Each number is 50 + 10 x the weight over the matrix's rms, rounded and kept within 0 to 99. Layers, rows and columns count from 0.

# v: layer 12 attention value, 320x320, rms 0.0497, rows 162-191, columns 80-159
# o: layer 12 attention output (transposed), 320x320, rms 0.0401, rows 162-191, columns 80-159
# q: layer 12 attention query, 320x320, rms 0.059, rows 192-204, columns 80-159
# k: layer 12 attention key, 320x320, rms 0.0589, rows 192-203, columns 80-159
v162:57 51 28 53 48 47 49 48 31 53 55 54 30 60 57 62 58 36 39 71 41 43 53 60 68 60 56 69 43 55 53 56 52 44 52 33 61 53 53 55 45 59 46 54 49 57 76 54 50 47 42 45 50 52 58 39 53 54 56 59 50 42 47 75 46 38 40 61 64 35 40 47 47 45 48 47 51 45 51 51
o162:34 35 44 46 52 54 46 44 44 39 31 33 56 38 51 61 41 60 50 42 64 52 45 25 44 53 39 43 57 58 56 50 42 61 49 57 46 58 49 46 47 38 33 42 43 41 44 58 65 50 66 53 46 46 46 60 44 39 38 58 56 61 54 34 65 42 62 56 36 46 48 50 44 40 55 50 55 45 47 51
v163:56 62 54 42 35 68 53 51 29 54 50 45 48 41 37 55 48 30 60 60 46 55 33 34 55 59 49 42 42 49 44 52 57 42 55 58 66 61 43 41 49 45 51 62 63 58 59 59 58 41 53 58 50 56 56 48 67 39 62 42 49 30 49 49 63 52 57 54 36 48 47 50 48 57 46 29 51 43 49 74
o163:47 49 46 62 67 46 43 42 50 54 59 51 61 61 53 47 48 64 36 47 55 38 46 50 54 42 58 52 53 60 39 46 48 55 42 52 59 42 44 41 35 54 54 52 35 39 55 42 48 50 47 47 38 54 46 46 50 50 36 66 55 70 52 28 38 59 68 49 66 47 62 51 45 58 58 72 55 44 51 45
v164:40 40 45 39 60 47 56 69 54 30 40 46 57 37 44 55 54 39 58 53 59 55 52 39 41 43 54 54 56 32 59 51 29 37 53 43 49 53 51 34 58 67 32 55 47 40 34 60 52 61 56 46 50 53 40 49 50 53 68 32 49 46 41 47 57 38 59 57 41 56 45 55 43 63 55 27 52 72 54 43
o164:62 58 46 46 39 32 48 34 45 68 60 30 41 68 48 53 40 50 30 44 48 63 42 55 44 64 46 42 62 43 40 47 59 48 53 35 62 56 44 66 35 51 36 39 57 31 43 53 45 45 41 57 51 68 47 52 47 61 42 40 59 42 42 43 58 54 59 35 36 66 56 56 55 49 40 59 47 53 38 60
v165:32 49 53 57 54 48 41 49 34 50 45 69 68 57 63 44 46 59 50 68 56 58 38 46 42 53 44 45 55 41 56 41 53 50 50 42 42 44 40 62 50 33 40 69 66 65 36 46 40 55 54 53 50 37 42 43 46 38 47 48 53 46 65 45 59 34 55 53 51 37 58 33 51 44 49 60 38 53 50 50
o165:73 51 61 68 38 59 60 52 52 58 31 60 48 40 48 53 62 64 37 27 42 44 64 63 60 42 59 56 58 44 56 56 54 31 66 58 64 55 46 42 49 61 50 50 47 49 56 62 50 54 51 29 56 59 49 44 65 52 37 44 44 54 39 68 41 56 34 50 43 49 32 52 47 51 61 50 46 56 49 61
v166:48 48 52 47 42 56 48 50 43 51 44 45 39 41 52 57 52 35 47 37 42 52 44 67 56 44 50 49 36 47 34 54 48 60 57 58 42 48 66 48 47 47 61 47 51 39 53 73 60 65 47 47 49 54 52 58 78 45 41 51 35 58 45 51 50 52 52 53 47 61 68 35 54 50 59 46 40 29 63 40
o166:49 58 54 43 63 57 54 77 48 48 48 60 54 49 53 42 37 57 58 59 61 52 62 55 37 54 50 44 46 41 55 44 49 43 47 49 38 53 37 34 43 68 59 53 37 55 43 45 57 52 49 53 65 52 41 49 39 44 69 47 74 41 47 55 62 36 55 61 58 42 55 51 66 44 54 54 61 39 47 52
v167:46 46 45 53 47 42 50 52 60 59 66 53 64 33 51 43 49 54 37 36 60 46 64 64 47 47 55 53 46 44 64 55 60 47 47 22 53 44 48 54 62 47 52 47 48 47 48 50 51 51 65 52 54 49 80 39 34 44 50 52 37 35 63 41 42 41 45 49 55 46 58 41 57 57 43 44 42 39 62 34
o167:53 34 63 40 54 62 44 42 41 49 44 50 52 52 50 40 59 77 47 47 61 35 36 46 50 64 43 59 51 49 35 59 32 54 33 54 66 65 40 34 44 38 57 44 49 55 27 38 48 53 49 44 28 41 26 54 63 59 62 44 51 71 54 53 55 64 30 50 40 53 64 65 51 41 54 46 48 44 56 56
v168:44 40 31 56 37 52 43 50 65 47 54 46 62 53 45 70 47 47 47 59 60 41 41 57 40 59 60 51 55 57 70 50 60 47 49 52 57 63 38 37 58 43 43 45 44 34 54 47 61 34 68 44 52 50 64 48 51 40 43 32 49 66 47 44 47 55 47 46 52 56 71 70 44 54 50 61 37 55 52 46
o168:49 52 64 49 62 51 57 64 43 70 36 58 45 43 53 34 61 50 38 54 37 57 42 52 64 54 42 37 51 57 46 53 42 69 46 57 49 36 43 61 50 51 57 48 47 52 46 48 40 48 33 61 31 56 37 56 45 66 64 60 59 47 56 42 56 48 46 54 55 54 60 51 60 60 55 49 37 49 62 60
v169:57 53 36 51 58 44 45 47 58 63 56 61 59 38 39 31 49 56 48 55 54 53 26 63 50 47 51 51 51 62 61 38 49 58 51 44 73 39 64 73 38 42 56 49 50 41 46 54 55 69 53 47 49 40 50 40 65 52 56 52 41 50 50 41 58 55 46 57 51 49 58 50 56 49 48 43 50 54 51 31
o169:57 62 58 45 61 62 40 57 52 46 40 46 40 40 51 71 58 55 62 51 53 58 60 32 47 44 45 37 35 55 45 60 57 57 55 34 38 32 50 45 69 54 47 43 51 54 66 48 48 39 54 50 44 45 60 46 56 53 36 57 50 56 48 54 39 54 51 48 49 64 53 34 58 41 45 51 38 33 50 53
v170:51 57 47 56 57 47 54 47 50 59 60 51 51 49 44 73 52 62 43 48 51 50 36 36 48 50 57 58 46 51 55 53 59 45 46 62 47 58 30 49 50 47 44 37 60 49 49 62 50 63 58 46 47 44 43 47 29 51 53 45 46 55 61 45 48 49 58 55 47 52 71 49 52 44 53 55 51 50 41 28
o170:47 52 48 62 51 48 50 37 45 68 56 46 58 45 49 49 54 53 68 53 26 22 44 41 59 46 67 34 48 58 29 62 51 49 48 38 47 58 32 55 47 48 40 49 45 25 37 63 30 32 65 59 54 56 56 49 41 50 53 59 58 54 51 49 74 51 61 39 70 56 43 28 68 56 59 48 66 59 41 70
v171:58 55 58 51 53 43 63 58 43 58 28 37 48 51 59 54 45 50 49 40 42 46 50 61 33 47 53 52 49 40 45 57 54 35 49 49 44 53 30 45 60 51 47 59 39 36 50 49 54 52 53 54 52 35 31 40 59 54 51 46 32 43 70 43 49 54 48 48 62 54 50 58 64 39 40 33 40 38 53 52
o171:56 51 48 27 54 45 44 37 47 52 42 60 59 40 48 47 64 44 44 58 25 42 54 44 54 49 42 68 52 60 45 23 56 67 41 60 56 38 45 69 57 47 56 56 45 52 48 43 60 52 52 66 37 55 61 46 47 53 37 57 40 59 28 50 56 44 59 49 46 35 52 50 48 60 53 67 51 66 43 54
v172:63 30 58 51 65 33 61 50 56 77 61 52 56 63 45 50 38 68 57 31 69 50 50 45 36 47 46 41 44 59 50 43 66 34 37 44 67 68 57 46 61 55 49 45 50 74 57 58 42 52 33 37 51 60 52 50 62 49 55 51 64 46 49 48 46 25 54 44 45 53 62 33 35 45 46 54 54 43 50 53
o172:33 65 34 42 53 49 65 47 40 58 52 54 40 54 44 60 49 47 52 57 60 55 41 61 58 59 41 71 70 46 54 47 45 56 36 46 40 23 55 41 58 32 53 49 62 28 40 34 48 51 57 49 42 50 53 62 51 56 63 50 48 52 41 49 53 60 48 43 42 66 68 44 58 50 64 46 46 44 56 42
v173:48 45 56 49 49 43 47 55 51 49 42 47 59 65 47 57 50 44 45 46 42 55 66 64 42 55 49 50 49 61 47 52 48 63 55 32 37 53 46 58 67 61 37 49 52 57 47 46 54 47 47 45 50 53 44 58 41 47 42 57 36 35 41 41 69 55 50 44 45 47 49 46 55 61 58 51 59 62 58 39
o173:57 46 38 33 53 58 61 67 49 57 55 69 35 37 62 49 57 51 54 59 41 42 51 49 49 39 53 64 58 65 58 42 59 47 49 48 45 38 52 29 39 36 59 37 43 65 28 44 39 49 50 47 47 30 48 50 66 52 59 35 63 54 59 44 45 51 48 50 51 44 55 62 48 44 54 55 40 49 36 58
v174:56 44 51 49 47 59 52 49 62 50 80 57 32 54 52 51 44 39 53 51 51 54 58 51 58 46 44 50 61 52 46 45 33 60 42 62 45 56 48 54 50 40 68 52 56 68 52 51 50 34 44 58 47 56 45 39 32 49 47 53 48 51 55 36 57 49 53 63 51 44 60 63 51 61 59 38 57 56 51 40
o174:34 49 37 41 51 44 56 47 46 63 45 37 64 33 50 54 50 47 48 47 48 43 51 49 48 60 50 51 54 45 42 51 67 43 43 50 55 54 42 41 59 44 40 38 58 51 55 71 55 43 39 41 73 49 60 55 65 44 39 44 50 68 35 46 38 50 64 48 45 55 55 40 43 57 47 57 34 41 48 53
v175:35 62 50 55 59 60 52 47 44 42 49 51 73 50 54 66 47 49 51 48 52 36 69 58 45 46 57 35 45 42 63 44 70 34 40 61 46 37 50 51 29 64 45 46 37 60 51 49 49 60 34 43 37 54 58 51 58 45 58 41 47 42 81 59 53 57 47 42 50 72 28 64 50 60 50 51 40 47 54 42
o175:48 57 53 44 68 39 55 33 45 55 76 47 40 46 37 36 67 74 63 66 58 52 55 52 64 55 37 71 48 36 55 43 42 45 52 42 58 48 35 59 50 59 51 43 60 43 55 37 61 50 56 62 63 47 49 43 49 47 43 51 58 45 47 42 69 48 46 55 37 49 45 52 43 55 65 49 70 44 60 73
v176:44 61 45 48 46 36 54 38 59 41 41 48 60 51 37 38 53 35 52 41 51 48 44 35 54 45 48 50 50 60 44 57 50 41 61 59 31 48 43 60 48 43 43 64 51 57 51 40 47 43 55 45 50 49 57 55 54 53 48 54 47 45 44 56 75 56 61 48 41 64 58 46 69 48 44 49 61 28 49 66
o176:58 59 60 50 56 59 52 62 42 56 62 36 60 41 57 60 59 42 42 45 46 53 58 59 47 45 59 47 58 38 45 64 67 45 50 56 63 62 57 43 43 50 55 46 42 58 38 53 51 73 51 64 34 50 49 62 64 66 62 33 38 46 43 43 43 65 49 49 55 46 49 41 44 52 60 48 48 49 43 49
v177:60 43 60 58 33 47 34 56 59 50 58 49 49 43 53 39 42 37 48 61 52 34 61 39 40 53 55 42 37 54 51 42 32 54 48 63 52 45 35 53 47 50 50 52 32 47 45 59 56 68 49 48 47 53 30 72 61 60 60 62 64 44 48 50 67 57 55 34 50 52 50 41 51 53 49 60 36 46 54 53
o177:45 42 34 39 52 40 62 51 52 67 53 61 48 53 60 53 48 27 56 43 49 44 52 72 53 38 33 56 50 56 60 34 68 53 52 47 53 54 36 46 50 57 54 55 38 50 45 43 59 38 51 48 58 48 65 43 29 36 46 52 51 51 35 58 54 37 60 59 73 41 51 58 57 55 45 35 51 40 52 44
v178:39 52 50 51 56 47 34 51 33 38 55 44 65 49 61 60 57 28 51 27 54 44 53 54 38 69 51 50 69 55 61 67 49 54 59 46 52 58 40 47 46 46 74 42 17 52 50 47 43 39 46 52 48 59 35 60 46 56 41 43 43 63 47 65 38 44 53 52 60 31 41 58 55 35 49 60 39 34 51 57
o178:53 37 48 45 39 46 75 57 52 44 42 29 63 42 42 37 56 51 49 57 42 51 45 49 59 29 31 71 52 46 30 30 41 49 51 49 59 42 41 61 48 48 49 60 66 60 43 44 51 40 40 46 46 36 47 49 62 62 50 44 50 57 48 38 42 44 26 57 58 59 52 55 60 55 53 50 47 62 38 48
v179:38 62 44 49 30 50 45 59 48 40 38 56 40 61 49 56 54 28 57 56 61 51 47 45 27 51 54 47 47 48 32 56 37 45 70 46 57 38 65 66 47 54 60 44 61 36 38 54 44 52 62 48 51 60 61 53 48 59 36 56 44 56 63 36 32 55 65 61 53 35 58 51 28 56 44 54 44 56 46 48
o179:65 35 48 58 61 50 51 63 50 61 44 60 53 57 45 41 41 56 46 40 59 55 59 50 63 40 38 42 45 29 50 57 58 60 59 56 55 58 56 58 53 44 53 48 42 56 48 50 38 52 44 41 38 50 41 35 59 46 56 58 49 45 50 40 69 50 57 39 54 61 51 58 55 58 47 42 59 63 47 59
v180:49 56 50 49 53 50 47 65 57 51 42 37 57 39 42 40 50 47 49 61 44 50 78 57 58 42 48 43 44 54 46 52 38 62 61 63 45 54 57 76 55 36 60 51 69 50 58 51 56 39 46 43 48 53 62 59 41 58 51 45 59 57 64 52 63 27 50 63 48 37 50 42 49 56 59 56 49 48 44 46
o180:36 50 39 39 55 54 46 29 60 35 65 38 58 59 50 49 39 57 72 49 54 47 48 51 49 55 50 44 60 64 51 52 54 30 45 41 50 54 43 40 39 54 39 62 35 61 47 53 55 54 68 42 59 46 41 45 55 61 44 56 36 49 52 49 41 56 53 54 58 49 53 52 49 51 39 53 31 54 54 54
v181:54 41 30 54 65 61 53 58 63 76 46 54 56 36 47 65 54 62 55 31 45 54 44 57 55 52 47 38 41 59 58 51 55 63 42 51 62 39 49 62 69 59 64 51 48 61 54 61 55 38 32 49 50 58 38 37 51 36 54 68 53 56 47 43 43 35 54 43 42 34 43 37 50 48 47 62 44 44 52 53
o181:44 42 49 29 56 59 48 33 50 48 51 59 44 56 40 48 55 52 60 69 55 47 57 48 44 66 44 51 48 56 53 52 52 52 41 47 42 55 37 51 65 56 57 31 56 51 34 58 58 50 56 45 73 38 49 55 54 48 53 26 56 34 50 52 42 54 44 52 35 54 59 58 60 36 46 44 43 54 53 58
v182:60 54 47 43 39 39 47 54 48 72 50 48 41 63 27 61 52 57 62 67 56 52 35 41 67 45 53 61 66 38 64 45 38 57 45 41 36 40 35 49 57 66 43 56 30 39 50 51 51 41 33 51 51 40 62 62 66 47 38 65 40 53 45 62 43 55 53 26 70 50 43 44 60 46 43 37 39 58 51 49
o182:54 67 46 59 46 65 52 48 47 57 64 51 49 60 72 32 51 41 56 44 54 51 49 59 45 52 45 31 41 46 43 60 45 54 72 41 37 53 59 49 23 53 65 54 59 53 39 44 51 49 48 35 45 68 44 28 53 39 55 44 60 59 60 34 51 37 44 63 29 48 59 65 60 64 41 52 65 59 47 50
v183:47 43 27 50 45 54 63 59 56 44 56 43 46 54 43 25 53 51 43 51 47 59 43 46 36 51 57 52 58 44 48 53 44 60 21 56 63 51 32 54 66 52 37 55 53 60 56 47 57 47 35 57 45 55 59 42 50 36 47 48 66 47 59 23 61 46 48 63 45 57 58 54 47 43 48 39 58 67 39 48
o183:53 60 69 43 49 35 28 51 42 40 46 58 51 49 48 65 59 59 53 57 63 36 76 43 59 65 46 55 38 68 44 34 38 52 85 64 60 56 71 53 38 48 30 48 41 60 32 27 51 49 52 55 59 52 54 54 54 68 43 40 45 73 48 71 37 52 51 42 40 61 44 69 37 52 45 52 47 55 43 61
v184:63 38 46 47 48 41 60 55 46 71 78 45 58 57 47 47 40 51 44 51 45 41 24 46 61 54 52 51 48 44 38 47 47 51 35 58 46 38 45 52 42 49 50 54 44 48 46 45 38 58 49 63 42 42 48 31 39 65 50 47 54 55 47 55 39 44 57 47 61 62 55 46 32 51 54 64 49 51 54 49
o184:53 60 46 60 52 38 48 58 38 50 54 46 55 40 43 60 48 54 59 50 54 57 46 40 42 38 34 43 48 38 49 41 57 48 58 50 41 45 45 50 43 53 47 37 55 38 57 60 60 46 51 43 52 56 28 70 54 53 54 55 40 46 48 49 46 51 40 58 50 47 38 50 46 45 45 47 55 56 55 60
v185:41 40 68 50 32 47 68 43 57 49 48 67 60 58 65 28 65 51 57 56 53 53 37 49 57 46 50 43 61 44 67 44 56 50 58 49 60 46 53 54 37 54 48 51 43 46 46 56 63 57 25 54 44 43 53 55 41 61 45 45 41 43 36 38 42 37 44 53 63 50 45 41 48 66 48 51 55 70 51 54
o185:53 45 43 43 39 53 43 66 62 58 57 39 48 53 49 56 38 40 40 58 50 57 57 42 52 53 59 45 54 32 41 54 55 55 53 57 45 52 48 37 73 48 54 61 57 57 64 61 28 34 71 34 56 44 45 49 55 52 56 53 49 40 53 60 53 60 40 54 46 45 66 30 31 48 50 38 48 46 51 41
v186:49 55 62 59 46 47 39 53 57 39 47 42 54 57 50 38 56 59 56 36 55 56 28 51 44 48 45 39 44 48 47 64 51 42 37 46 65 59 50 38 54 39 66 43 53 42 58 31 71 51 51 58 46 49 61 45 79 43 48 63 57 55 38 40 43 39 51 54 50 47 62 43 60 46 42 64 40 65 70 36
o186:50 52 47 38 40 36 53 52 40 54 57 59 47 46 35 41 53 50 42 45 51 53 65 55 68 60 48 44 51 62 55 49 51 51 45 36 44 48 53 51 47 62 35 46 50 51 61 72 37 60 39 48 41 36 52 60 55 35 56 53 58 51 48 56 49 49 61 46 42 38 42 42 34 70 43 51 64 51 80 37
v187:46 50 17 42 58 42 40 55 47 49 63 53 52 39 55 49 53 38 53 52 47 53 75 45 64 48 48 42 53 48 34 51 58 52 54 57 58 46 29 43 63 41 60 41 52 51 52 52 48 46 55 47 50 49 37 28 32 53 58 54 45 54 56 62 54 51 52 44 53 52 45 51 44 67 63 41 65 59 47 49
o187:45 47 51 62 35 37 63 41 56 52 50 36 61 54 49 45 42 56 39 55 58 46 42 48 44 65 61 57 59 60 40 57 37 40 46 67 31 33 48 31 43 36 49 56 52 53 49 58 52 47 41 45 64 65 48 62 46 52 60 45 51 46 55 44 45 83 55 61 42 49 30 36 55 34 34 64 48 44 45 48
v188:52 56 51 43 56 57 40 57 54 72 59 45 59 48 54 51 53 47 56 51 50 37 50 47 43 58 38 55 43 44 53 48 58 53 48 50 53 64 55 44 49 50 50 54 54 57 40 62 48 52 50 52 53 46 46 45 55 50 48 69 45 67 45 59 44 44 33 44 44 51 52 46 39 45 54 39 51 40 49 47
o188:39 63 65 51 42 43 54 54 50 32 58 48 54 48 35 59 49 41 34 36 61 45 38 55 58 51 50 45 60 46 46 55 43 38 44 67 56 64 51 48 63 56 70 52 50 50 53 49 44 44 39 45 40 52 60 41 57 52 62 48 59 34 55 55 55 46 64 48 62 48 59 52 41 61 52 65 25 65 51 42
v189:45 36 49 51 62 53 49 68 44 68 44 41 35 51 57 54 51 60 46 65 50 43 44 61 29 43 42 56 53 48 60 63 58 35 59 63 45 69 56 41 52 50 48 50 59 52 56 46 46 60 67 37 56 60 45 33 57 42 63 53 43 61 30 50 58 67 59 24 59 39 31 40 55 54 36 45 57 54 54 54
o189:59 58 47 50 49 33 54 45 53 52 63 55 57 59 44 48 57 58 54 32 50 61 45 29 45 54 58 48 37 44 29 49 34 55 49 37 51 48 39 52 39 50 61 42 53 66 60 45 69 38 54 70 23 33 69 54 61 50 51 51 52 40 63 69 50 44 52 50 46 36 59 53 65 44 54 61 48 40 49 48
v190:57 57 47 44 59 34 46 53 52 40 57 54 47 58 34 57 45 48 49 49 64 54 53 48 40 42 49 53 52 49 58 38 46 48 35 62 40 48 64 46 47 44 34 57 54 67 51 51 46 55 42 46 38 54 40 43 46 44 44 43 37 54 61 52 63 41 43 63 59 37 53 48 44 50 56 57 44 49 45 66
o190:45 53 51 74 58 64 43 57 56 49 39 50 40 40 40 48 42 53 54 50 48 54 51 51 34 65 45 51 49 49 51 50 46 52 74 49 51 42 43 40 60 34 43 32 30 50 53 44 56 57 60 53 65 51 57 44 59 52 69 39 51 62 48 59 71 59 66 43 38 50 58 40 40 44 45 46 52 45 53 46
v191:38 58 58 48 42 32 38 53 48 65 48 56 47 53 53 37 68 33 61 52 48 56 73 42 47 49 46 54 62 46 60 51 40 44 38 54 46 52 44 47 34 44 61 44 45 47 51 28 57 38 45 53 55 40 41 47 57 49 44 60 61 57 38 40 48 38 48 51 52 62 63 49 58 45 50 44 53 42 63 58
o191:49 32 56 42 50 51 35 50 56 48 37 28 47 42 65 58 36 44 35 52 44 47 43 38 34 54 52 56 54 49 39 44 52 63 50 43 61 44 44 46 55 47 49 65 41 48 36 63 58 60 47 56 46 59 56 55 54 44 49 33 43 56 58 53 68 58 63 48 70 48 41 49 65 65 57 69 49 44 61 46
q192:50 50 40 67 70 60 56 48 54 51 53 60 26 63 50 58 64 44 54 36 53 59 40 50 32 50 56 47 57 50 35 58 58 60 33 73 43 73 60 49 50 50 58 49 70 39 50 49 48 33 61 43 44 49 64 58 72 51 59 33 50 37 46 47 65 52 39 57 58 33 55 40 41 58 63 56 49 52 54 39
k192:49 37 41 60 50 65 55 44 45 57 55 46 37 39 51 54 58 40 38 57 36 43 19 56 42 50 62 44 61 47 45 50 43 69 48 64 49 53 71 65 44 65 39 45 56 48 70 65 46 34 43 55 44 39 63 47 59 35 59 28 45 41 61 45 64 73 33 48 38 54 49 45 46 63 55 54 51 49 58 34
q193:62 43 70 43 29 69 59 62 35 43 53 41 53 55 54 47 58 65 46 85 37 37 36 56 43 34 51 68 67 49 41 39 51 39 42 46 34 47 43 45 38 45 59 50 36 49 42 45 55 39 47 47 35 62 45 59 60 61 35 42 48 48 61 60 33 50 69 39 49 46 41 72 53 39 44 63 44 52 62 59
k193:72 58 58 54 54 55 60 58 36 49 31 38 60 51 46 34 56 48 47 57 47 49 62 36 51 48 49 82 64 61 63 60 46 51 56 32 41 53 62 39 41 47 38 56 45 41 39 54 54 50 58 36 33 61 50 59 46 47 30 44 40 35 57 55 52 52 60 54 45 61 50 60 57 39 62 51 43 51 45 44
q194:62 52 39 38 36 55 60 42 49 45 60 39 40 38 64 49 58 40 54 62 54 58 31 47 45 39 45 48 51 45 57 62 44 36 35 58 53 53 43 54 49 42 71 52 58 64 39 23 57 34 56 69 55 67 54 53 69 50 41 43 54 32 30 48 48 49 59 46 51 48 42 68 76 44 52 42 46 31 55 34
k194:53 33 42 52 53 61 46 46 46 48 63 20 51 61 48 39 53 54 53 45 53 52 29 31 52 47 42 34 71 53 67 57 30 42 40 41 62 57 44 47 56 39 65 60 48 30 47 46 51 48 46 62 61 63 58 18 57 51 51 40 49 41 71 52 55 46 49 66 50 54 48 56 68 46 67 61 48 41 49 59
q195:53 62 43 47 42 57 66 37 54 55 64 59 58 64 70 39 61 58 50 59 47 42 47 51 62 58 50 41 46 45 33 57 41 48 51 61 34 42 41 50 31 66 55 48 53 45 48 49 59 39 46 63 44 68 55 41 48 44 36 39 48 50 64 57 46 52 46 55 30 57 43 50 47 54 48 56 57 53 45 57
k195:45 49 65 40 45 53 50 66 49 38 57 55 47 50 64 53 45 41 59 45 52 47 32 54 52 37 51 53 45 53 64 59 25 56 56 52 38 50 66 57 53 57 43 52 51 40 53 48 67 46 37 61 51 53 53 48 62 46 44 41 53 58 66 54 47 41 57 55 40 59 46 62 57 54 42 35 59 44 43 64
q196:69 62 51 47 37 40 40 45 63 33 57 63 54 62 51 52 45 36 51 45 46 47 64 51 48 48 48 42 51 38 66 53 54 58 49 53 62 34 47 49 46 61 41 47 64 57 46 54 52 60 54 63 49 56 41 35 32 51 49 55 51 59 51 39 64 32 68 54 46 34 65 54 53 63 59 62 46 44 55 63
k196:61 56 69 46 45 35 55 55 57 60 59 53 66 47 38 39 42 49 49 59 37 64 72 38 54 45 51 58 53 53 68 52 33 55 61 55 61 50 60 67 71 59 36 47 52 51 67 58 57 57 45 61 48 52 48 38 32 60 55 47 54 39 49 48 48 34 57 48 51 40 47 50 56 61 50 50 34 52 39 57
q197:40 42 52 54 51 43 46 56 71 54 60 60 49 56 45 58 40 69 50 42 59 32 42 42 42 45 58 55 29 44 33 50 47 37 58 35 66 54 52 53 37 46 57 34 72 61 77 58 36 40 59 38 53 45 51 53 49 24 47 61 46 45 56 58 62 66 39 52 52 61 43 58 45 61 63 53 46 59 61 50
k197:47 61 56 60 65 49 53 55 67 40 62 50 54 41 39 59 40 63 57 58 44 35 54 43 58 49 58 57 45 60 53 41 46 57 53 57 42 44 56 53 45 45 28 41 38 51 82 35 30 43 60 56 51 38 46 66 37 36 55 52 38 51 63 42 57 70 34 57 52 44 42 43 56 37 66 50 45 51 57 43
q198:53 54 72 49 45 58 51 52 40 64 42 49 56 58 68 41 55 60 32 37 53 59 37 49 68 55 60 41 55 43 37 35 55 46 38 57 75 57 55 57 53 27 63 63 68 55 49 46 45 52 33 53 61 57 63 42 39 53 62 48 60 57 56 23 51 53 67 53 57 39 52 60 33 51 46 56 53 36 50 33
k198:58 45 44 53 67 54 50 52 59 56 38 54 36 30 58 47 57 45 48 30 53 51 43 60 50 57 59 44 52 43 53 43 50 16 56 55 58 31 57 63 47 28 43 61 50 35 43 33 53 57 57 60 44 70 46 65 37 48 45 39 38 48 47 46 58 36 46 51 63 37 56 61 49 62 56 44 59 50 47 36
q199:55 54 75 59 45 54 49 70 54 40 57 46 59 56 51 69 48 61 44 49 45 53 54 65 54 58 59 45 36 51 57 53 47 69 64 56 65 65 57 59 74 29 57 44 45 56 47 33 53 51 30 40 50 42 49 51 44 61 50 47 46 49 58 49 50 52 50 46 36 47 35 62 42 29 44 44 36 49 62 48
k199:59 53 84 62 36 27 72 45 56 66 49 52 54 41 41 46 68 55 53 51 50 47 49 56 56 61 46 51 33 46 49 52 48 59 55 46 55 62 49 48 54 32 59 43 44 49 51 31 49 47 38 37 50 41 47 30 54 69 63 51 44 60 38 54 54 42 70 53 43 39 41 54 47 44 48 55 62 64 52 60
q200:32 46 49 26 38 56 49 56 32 58 46 55 55 56 39 50 43 38 53 36 48 49 71 45 64 53 39 59 53 40 68 58 41 59 59 47 41 60 45 63 47 45 64 38 50 59 54 61 48 30 54 55 39 37 60 61 56 65 62 39 49 60 57 52 38 37 32 54 54 48 60 63 43 46 62 53 48 48 51 52
k200:54 55 46 37 48 57 43 43 53 53 51 74 57 47 44 54 39 36 59 43 28 42 47 49 64 45 54 57 58 38 58 51 47 58 53 51 28 44 49 50 54 45 61 56 61 70 58 69 46 55 32 47 34 34 42 54 53 59 64 55 69 44 55 51 37 70 34 56 53 56 49 55 41 43 43 50 36 52 53 69
q201:50 57 67 64 45 41 55 71 35 55 59 63 34 48 56 56 53 54 56 66 35 53 51 42 49 57 63 57 41 31 32 45 42 53 40 58 58 28 38 34 57 69 47 56 60 51 48 36 44 42 43 52 44 67 59 36 50 46 40 43 61 51 41 50 46 67 46 28 55 52 57 53 44 31 46 47 41 52 52 30
k201:62 35 60 54 44 52 54 75 30 67 42 55 37 45 51 37 52 50 39 46 41 59 54 60 62 52 60 42 48 38 56 43 36 55 48 63 62 50 72 48 66 63 48 57 51 45 49 47 44 46 48 50 59 51 57 52 61 49 43 48 58 50 45 43 52 48 33 49 57 57 59 45 38 39 51 47 40 53 51 26
q202:56 56 40 43 44 52 47 47 48 62 34 55 54 53 52 65 53 36 70 42 69 52 64 53 44 61 50 39 65 42 44 56 46 36 55 47 54 51 41 50 59 37 42 40 50 67 36 61 61 64 47 55 58 57 52 73 39 70 67 51 52 61 61 45 53 46 46 57 39 56 44 60 45 34 41 50 61 54 41 57
k202:60 49 51 55 38 58 33 55 26 44 36 49 39 49 70 45 33 27 70 33 62 61 48 47 59 59 44 44 49 54 37 52 27 31 57 43 42 54 59 57 40 51 40 59 64 55 43 58 66 57 55 70 50 35 54 51 48 55 46 57 43 48 62 51 47 60 33 60 46 53 54 56 53 30 46 58 46 46 50 53
q203:52 57 63 47 45 62 58 39 40 43 39 55 68 61 54 40 52 50 38 39 45 35 43 43 38 38 43 41 58 44 46 56 50 49 51 47 39 40 66 55 52 49 58 46 56 57 56 29 58 54 42 43 51 58 46 56 42 52 53 34 63 43 44 62 56 40 38 51 56 59 66 61 86 34 43 44 50 74 41 62
k203:54 60 84 51 54 56 39 31 59 47 54 48 52 46 56 43 44 40 14 42 45 26 56 48 38 44 57 48 35 45 50 56 53 55 48 37 52 45 53 47 61 44 53 45 48 52 43 33 36 76 50 51 44 43 47 40 55 42 41 35 52 41 64 57 52 42 58 36 53 47 50 67 63 52 51 46 43 52 51 51
q204:51 42 46 45 37 31 36 51 38 43 43 41 61 40 55 35 60 64 49 46 75 54 52 51 55 32 58 31 44 47 35 33 47 53 61 50 35 37 33 47 43 45 51 53 53 37 41 52 58 45 34 60 52 68 64 53 28 44 57 47 66 57 58 60 65 67 47 53 47 47 52 60 44 46 60 67 60 49 65 56